python train.py --d_model=64 --head_dim=32 --d_mlp=256 --activation="tanh_gelu" --norm_place="pre" --attn_scale=0.177 --tie_embeddings=true --init_std_o=0.0625 --train_tokens=92980000 --dataset="wikipedia_en"
Each number is 128 + 24 x the weight over its row's rms, rounded and kept within 0 to 255. Layers, rows and columns count from 0. Numbers have three digits each. The size before them is the row's rms in percent of the matrix's.

# k: layer 11 attention key, 64x64, rms 0.117, rows 10-31, columns 0-63
# q: layer 11 attention query, 64x64, rms 0.122, rows 11-31, columns 0-63
# v: layer 11 attention value, 64x64, rms 0.101, rows 0-24, columns 0-63
# o: layer 11 attention output (transposed), 64x64, rms 0.143, rows 0-24, columns 0-63
k10 098:136086123108166139126136122118125098114110118155134139144118145132121133140187168171109113151149134186161112124160124150119109138100114131078108162136115109094173127087120149146148119174125108
q11 111:162096138134140123152088087143098167141090132097199120124132128120140111101126136088111137167097139134152089136126135150142115111099105145160141180113121116150134139129168137119108088140109128
k11 137:173159096122178129168084106158099165116112136114137122152136149109154124137099118117138121151124132104119096140158102098157087122106145110122133180119123112163086142123117135172139128105100152
q12 119:116126120127125099146127132148104094122099132098143135157111179156117120100141157146106090109086127131151146085172127123105132165115116131115150097200087134109120167137160130142156125122126099
k12 126:121148113139125110171099147170144103104088145088123105166119167155136110128131155098116146125114129124134149135176164111115137187132070115120142096148086117123090149143148145130109113135133118
q13 127:111112119108077157098106158137100126143138144125160151151119167133124113128107147133183182131133131092159122117118123123120146118114127089097128094135097086127157060102131131123165142134127109
k13 114:110155162105087113097095116127120141126116157150134150106116164149127115110103142080145132128133103123157126164101135178104135145118092120134128159101169123113149143124155135112167188103101095
q14 122:110120096096149131131078121172173107165148144120166121149155149136124113145120162164132117112142144123155117115085095142129135093141141129135116138090120146116086111123119095172142133065135106
k14 130:109118094103132128109126146165137118140125136117206132129133115157131102138157152142130139098134106132137106094116149188123117135129093128148115175147107123103096108103120124173169126077135100
q15 143:120139124113167089105168130171131131102117116134143125133098090162140120136167109107155165100129091105107093105128109150156129134127122181138161167105108144124128103094155153123171145144097118
k15 121:141153126153163130168155135128178149125129113144124134113091057140157151104129147066125147123148112127118078124162103148114098117134122146116138109106153149124109125108085177131132130152125142
q16 088:130118123130122105150080162160132127121121112108112110145143114175080086141144134100064142144139138128104095127150113083127147134165134137114133071098158145120110162107125145163143136118121162
k16 074:123105121145118118154120113131101089150145108097157130096112125112125116179057122122148134157100120144161138128111158165117151105112132117151176079128145161096141139088137150120115093126157140
q17 086:139125139118107131089145113121114118123135175120162153113120122127198094108143144118154131110091135142178146134122160156140104112078099083110106151122134098142157102145093128134136108170122102
k17 077:116117103139139121146120113093121112118167137113108072156137119106109155164194149128106107142137119110102123126150144144155163145104140100181083127134096159118108129142166119086131124146145097
q18 083:126156118135140124168112128151147099144099169104132096131107092167121077169122112140114139142123143156112133157118146152172144166115125120115085164133174135116098157125099135144087096118110107
k18 082:115107139126085134112166121113051100093120112095121127115118162127094107162113105159113148126155125139162138135106121133140138090132124125156116108160133134115160090064111135091131106143143141
q19 064:106192113125172121159114138112159107078084122130081116116140159153095106118148113163113130138137133097137125159132144135135125137141124145117079169120112167128122138118138168131161138086145112
k19 092:180127170146129143151140110154119148167137153149146120141115068147105113157069120115094140133130108127109126160096116118094096141115108132137167113150135131117108094127076125132130096146152161
q20 099:155112131095148115150093175101151134123129148090134114131092127165150096151163113102107147100123144124130113141116096122146160134177112127146140113127160135133191114110128088093136106104163162
k20 095:076147115106144096138079176148142175137122130158099097164110169150153159094153158140083116124141125100140130108132151133130130130140106153118126131105135106099124152119165112164149159112121112
q21 075:152177159152086139110122071108111150183137107113119145120100110097139112138092134131119152121146122143137151089095140094136082092123137129139141093139140116126171141165149132168127101130118119
k21 077:136152106091110107116136127120106116135116128100108194112131141108122109128144153147137087141164130116142099100139141143148143132110184071180144120120127154105160136125132113122126142181100084
q22 105:106155082170089144079143110164129130136160143137182150137124086144112134096101121127150120124131117106115133116063179155107112140096142129116118121130127114124107119119127151154090138166117112
k22 097:154127127130115164116176105075117127123112134119158163112123065142083119141138142127157155114120137136113104091116118140146127154099187112122130136149118111160134141123169169098103110126147091
q23 100:108164142146111143121149146153137100189164133142121155121114075110112127126114076123117129110123064118117127102088150127097102146125154111178106102140164128126127179130136097126131132123113123
k23 094:158132158102110141085190109108140112141139092112144161102092066143117135156148107110116116101118150151104102091095127151152100100099147140138132149102114123108135135135133140106119079145124109
q24 102:074093086104134128148111179114142141111134110142165154134163169117105126081166129157102129119102117105131132108153125143094147127155171093139095117127116150144111164127134092131161107136147130
k24 097:113109113108133091102131166100113140104119102143159101141131180179160129093093159130138119107084119116125159143141153116157108162097068161119117115128106103136119145108136133145117120134085125
q25 112:146132139094124133122147126094104155129082150136071117123119140085086151151126140150136174141154165144139104143149077098135135087166134152130139129077119138113142114134167128138134138112101161
k25 100:165150166098145100131106152132103126176132105138123123158108125104149116140141103120138169121126139129166096081174125142124110087129110118173141140104131157090101127135109088177155124116105145
q26 102:092130125118091144143124130106126177127162076144133118122120132131153169101143131124124143154129145106150098162130119065111129070132149132133141129154176099141103136147114096107098138135145177
k26 121:108097137096177098141103073132123171149125119140130086156110165106157124106140142181111142105136162106142115100105142124119106107168168141135135123131114136136088117114112098117134163095107120
q27 126:120096111165138139121091148145165167109138166142151104131114096103150134131123101114151130143131082071155106127156085115126114141132120152116083116144109111139101093108109141129181130140169112
k27 120:106060141110170152084127155142181135134092144148090119128107114141106149161107146139099093141154094111120125140138095139104134148153144129083146130135115145122120141129145145134168166097116109
q28 145:131150109156144090188136127114146134102101108113087143125097139097102103129128140137129122130107126100155146155184143115095134172159127079110136133141148123121083164138101120159150166147120132
k28 121:129138111152103104171116138119143105105136131082110111155103175126091140135096101133099111127130132095118183106108133108153164122164137159123151072178130140124101158131102155139142105128146123
q29 128:175148172147146142143120135169126133162133129128076141145108128144094129144095082114103140161163129098104120089130145077129129112129105128130128148108128151122117161142127129100106065113140165
k29 127:162129191122154157102149148122140091153118118135097155128112135147134161160121120161161150166125131094130124050108135117120131094129137134134153154094099131106135146135126113109104084129134160
q30 111:087153100158178090172105106151164107075130111134119102099128110107144126148108117089156125125147160138105127157128114127129074111133068150120108135114123139117132127142115152153133145153155119
k30 113:120088080165148150137098115150131114149167128124105123072105146094129109173091108125131133110184120143099136100143097133128112102143128130131105089132167130139114127125105141161140135139183132
q31 129:103120093160142096134118154119121111133111129109122126147136138147134107122152132134157145110142146105175087097165153130105124098135159102144099168128117155046111127130139085136153160170126143
k31 118:126157107163117113139148137162113106098117139141102114150096136109115125083137118127144099086141114102131137088145120173112113121152142155153093151137131146059123180117102166118150157149138108
v0 090:052115127151148157116121123117119071102141128174125128097126085143101143120141102140121133116136161139097093135162123123107144143130152100102113162129114102177143106151129138132178112127126099
o0 083:132138145102068125162117162130149143160151126096100107140094148129176117139127124081087120115133087113110174118103149122125121117086118165114159134141104182123145136109107116120122108126112158
v1 100:077148110107146167115139131126090135110077128135122078073147076105197151157147121104093131134138135138098129142110126121135110132149140163142108122163114111123119114146156144137125136119133100
o1 105:158161139173128143132110120086153099107140129123073097156127164171101125135093101153125105114164123117114142115137132099131193132115144123109157145092118131102144144138093115092133112141158114
v2 091:152165086070157102137108113137157120145140132109177113159160122125161152102126111129108113137102120164142115122128092153143126098108128118096136131121139168105125138133189118157095111144127171
o2 099:104156172168109174130117159145119127123103141132085130141091088169115117134132127142171152146116119087114116168127135120105143165138109102144075123139135064149141144132098132143137150118135134
v3 101:068114172085134162127167163109171126123094106121104133120179129123160160119135179141119102097121146108125155152118125164124135161154151178123120132088138118120111114118109135126123130143120122
o3 114:153122136166180081155102132108129117114150119175165113111102129135111133094126105111081152130150139137107126135136140105124161152100129085153137146133105174097164139129102118115123108133171087
v4 096:085158118123132093147150176124152099140105102135152131119095096128157090111119090150086132136093136139127136091100160134128139141137155110156147176128119142102125117160128147148165106150092169
o4 099:118152123121148128135093143130138162087152139104104131097120133165101151133143146032145147123138114076138133130126147114114147126142111128071147137128112114127148146114161141103128143101104084
v5 115:078116147147168127163116101116106151132087135105128149112153106150131095109127121074119150125126142138144125159086143147161161168142142125146139097094125145132150097108089136102126107111101079
o5 117:161125144091124102102118150060178100126143118168145115105109132119148124132163123161114122151170096105120133107139135116127108089103130104094136182125116146112118114097116135144179149125142137
v6 098:107161129116120140113100145151176112128125157144139104123129090106124143142165121109161125111171125064146112193130107146101108147101136159118093106149112120128143136120108105118119099127157077
o6 084:154075142128128137136109119157099141164144154155118111115082163132187163130086095154074147116158113142092128108132135135135156118126139118177115116102151130115100130168108113130118119156131132
v7 106:148160118129140134096123098134140148117115103154158113142100157128145083125124143135156092137154123119123149111038108154162108151161124149124140090148143175127124141100152126089104130148140105
o7 122:163082153135131142143140089118117100156112150098135161128107129131098134071131089153108126141118159134161113146163134104130154089133130155125133158095128055129131130076128131147146137107140126
v8 105:128094117124133143140095129139145170143113113126154087157106108135141070132103095148104135139106132114116139108159158130123094147133106152127129116131113113116122135191152142094082160174085160
o8 104:139118144172154115169131099167098094105106128127076154118157127120095138126139121131138111142144066105108075152098093136116140135106136145107154127132167122112156157100163143145142143104127111
v9 103:124108140095104163150156119115114140160152111120141168142141147132139147113127113152082160094093123135137107118168147107121179115123146104116139093109144148159130142178142096148146059109116134
o9 099:116169104135090097115120174141133142078131166128166138084126098125121112167117154093145131131128157110115128144079130149153098175111121125132096130145130121104141116092091118127108166161134144
v10 100:135131137122106127125106065129091102132109108167118128113115154143186161109096145135091126125145105142144119111122108132158119156131136127133119092148156168153099194116141108114070120126116135
o10 109:144149149124138130112146150142134139142134147094121102137113092118074091101109095111133095122113143124141152198143092122142153138155127140154157122110146082082144082103112121134169135114152147
v11 107:105154113126126090131140121122158131106132162120100089098087124127105152172119125147142135101126127130151142171120179116129120124125132116086134178119129070113124073155148160131179133135114126
o11 106:135132136098155161127141107098144144102115100131091156149117140159158119164168129111107170077155134113120125053134127095157138135110112165152134149161108168125104116124129122130102108130099124
v12 085:126153080131082104131145123143167114106126118059126154156145143169148085134130153122133155129130153174119166132099087137126122155101120115130137138079158154111138144137154139127118128116115166
o12 094:132150166144184125089124133110125156112097103158115113160159101137151156091150149152144140097118113150144093171163144088146092121080119119106110129108093119136130122106117130151105161107143128
v13 097:063110142118125139134129132150116124173156160117104113119173106116133129084151098121134140111085137143188106124153121128083157113114118117128119150126134094150145123175126087158119145134161102
o13 108:112143163140100101136089169146142134111106108142131135106098159087120182154106120108132120119126096146084147119104144163108115144104139109134099118145143166165114125125072127116119126141100182
v14 092:140151127119135169168163127120175072093080108121149131128158101139161085087149104138102147136134122115135119140156123116127112122150113120121113163136201124158121111122126143124144138137111166
o14 087:109088125135152118124084144110135120126165137134136129152136088152155158159091138106173110150138130097120115147122154128142171175126111150110150093115118141093151129130116065124148141101116076
v15 109:168110166134099136155118161106105163135114141086140096072145098114103088118137140143152126162141125088142135121145139069129148121136117115130116132122120141107133123153161111113115169144090179
o15 122:072123071153180106120127122133140102106133124137110141147164141146124140159124106134103103140108118156152098104093116188150114118116137108122132119159165090135123128103112105154149159125121082
v16 107:151092082118120095140138129131165105157171125103119159172104091130146131124094116097154169118128117169102181129126106147143106093130096149102108124116159127139143150095124128114134158114163120
o16 107:125102146148119158114126132109083119117097111169138132141169165096096136110148162156147156134112120115126096141175165126127084121127131148153111102112091129130150098148130175167105092139109154
v17 101:065114134125168111110110162152120118134101138140091163112149126130107100152136107131102166087092144123154141134126177100137157126125146102147133141115117080160105149173122118131109101141090113
o17 113:142152145117104092119162185129159175132153111115108118078132158137134157142135141095131131123184116149090112102101118107093094136135121114144130160148117153094109097099137120097154147149135139
v18 098:064151149130122124127160152108118127133136108153177124121119153156086131121123119131106170137151135123108133082144124119101132172108115128165119176100164148151152144162107143105101094096111148
o18 102:157142089117132100124138127192133173127154137121109112123139103120155149094158106089104115131107116106123109148106123137133114145152157132060165112128085153119132161125119104136113173161110145
v19 101:139131132160138095121118147124102185133115137146147116085137140134116159138101175115131122113104126093162110106089168122135185152169117139143158095094138118155121085120122145131101169125111141
o19 113:119122109095177127129129122126171101112158117095120164113088139118113110151169094139109123125136179158138140151115080146137098105149124096115136189178114130096116151122132140109137139135142104
v20 101:135127175111131127188146126141125108133112108100165073133155141128154083126114154100119114137138134128155113106095114136069122145134128142112121137107191125140114137143127138145111144178089160
o20 110:101098142169174127110097122170183124130136137130123158125144119091113162115111103145103142149101109103137110160142139130137158132118145121091138128161151141134168141128098087103130153068121097
v21 114:119108110118126138139127127129138149135165127095115135150123116126097167142078111151128164110123122128105143102195099125122089092086094139141162145103130138133128146137188127113179098153125153
o21 124:111150112150082155132167146146100094069134123152124130131159141159119107123162169135141114151093092137116125152097136109112135153130145140136102073146120135123132141161146120152067166129133132
v22 083:146187122123148094122137096097105191110133104122107143125153126130118131103117144101098144106143119157183163105125139175147170156101106101139127138100146136140109123151151117162096130127105127
o22 081:144181150114159131123130178116159127145112123113144155106116109166138084171133107097147119145101155130129110137133112068139083127140153092103136129144125096111086136122097120150168133124150152
v23 092:085122092132129067164137140155084138144150165141105129125115128122105152118116126095101108124135130165079124108164160093107142150132143149145138139077146145151105134188131127107111142115123133
o23 099:125149135114146142095122140154108149121129093123082093134144179128131087122128144152118166112137116146141154174100072145088105140120122129094154121155087172107136167118112158132127115134123162
v24 093:114116111147137149137141083109117153093102153143128095141085109112143119111146087143077137149151145157099191148117115132138113108140143133168103152168079118125107104146157152105143122120145111
o24 097:149145129128141163116138101078119107123133118111108135113160131181102126136092134125144113149113101115126153079123155104133180152129144167075188140100115128112156134111132163156124101133133145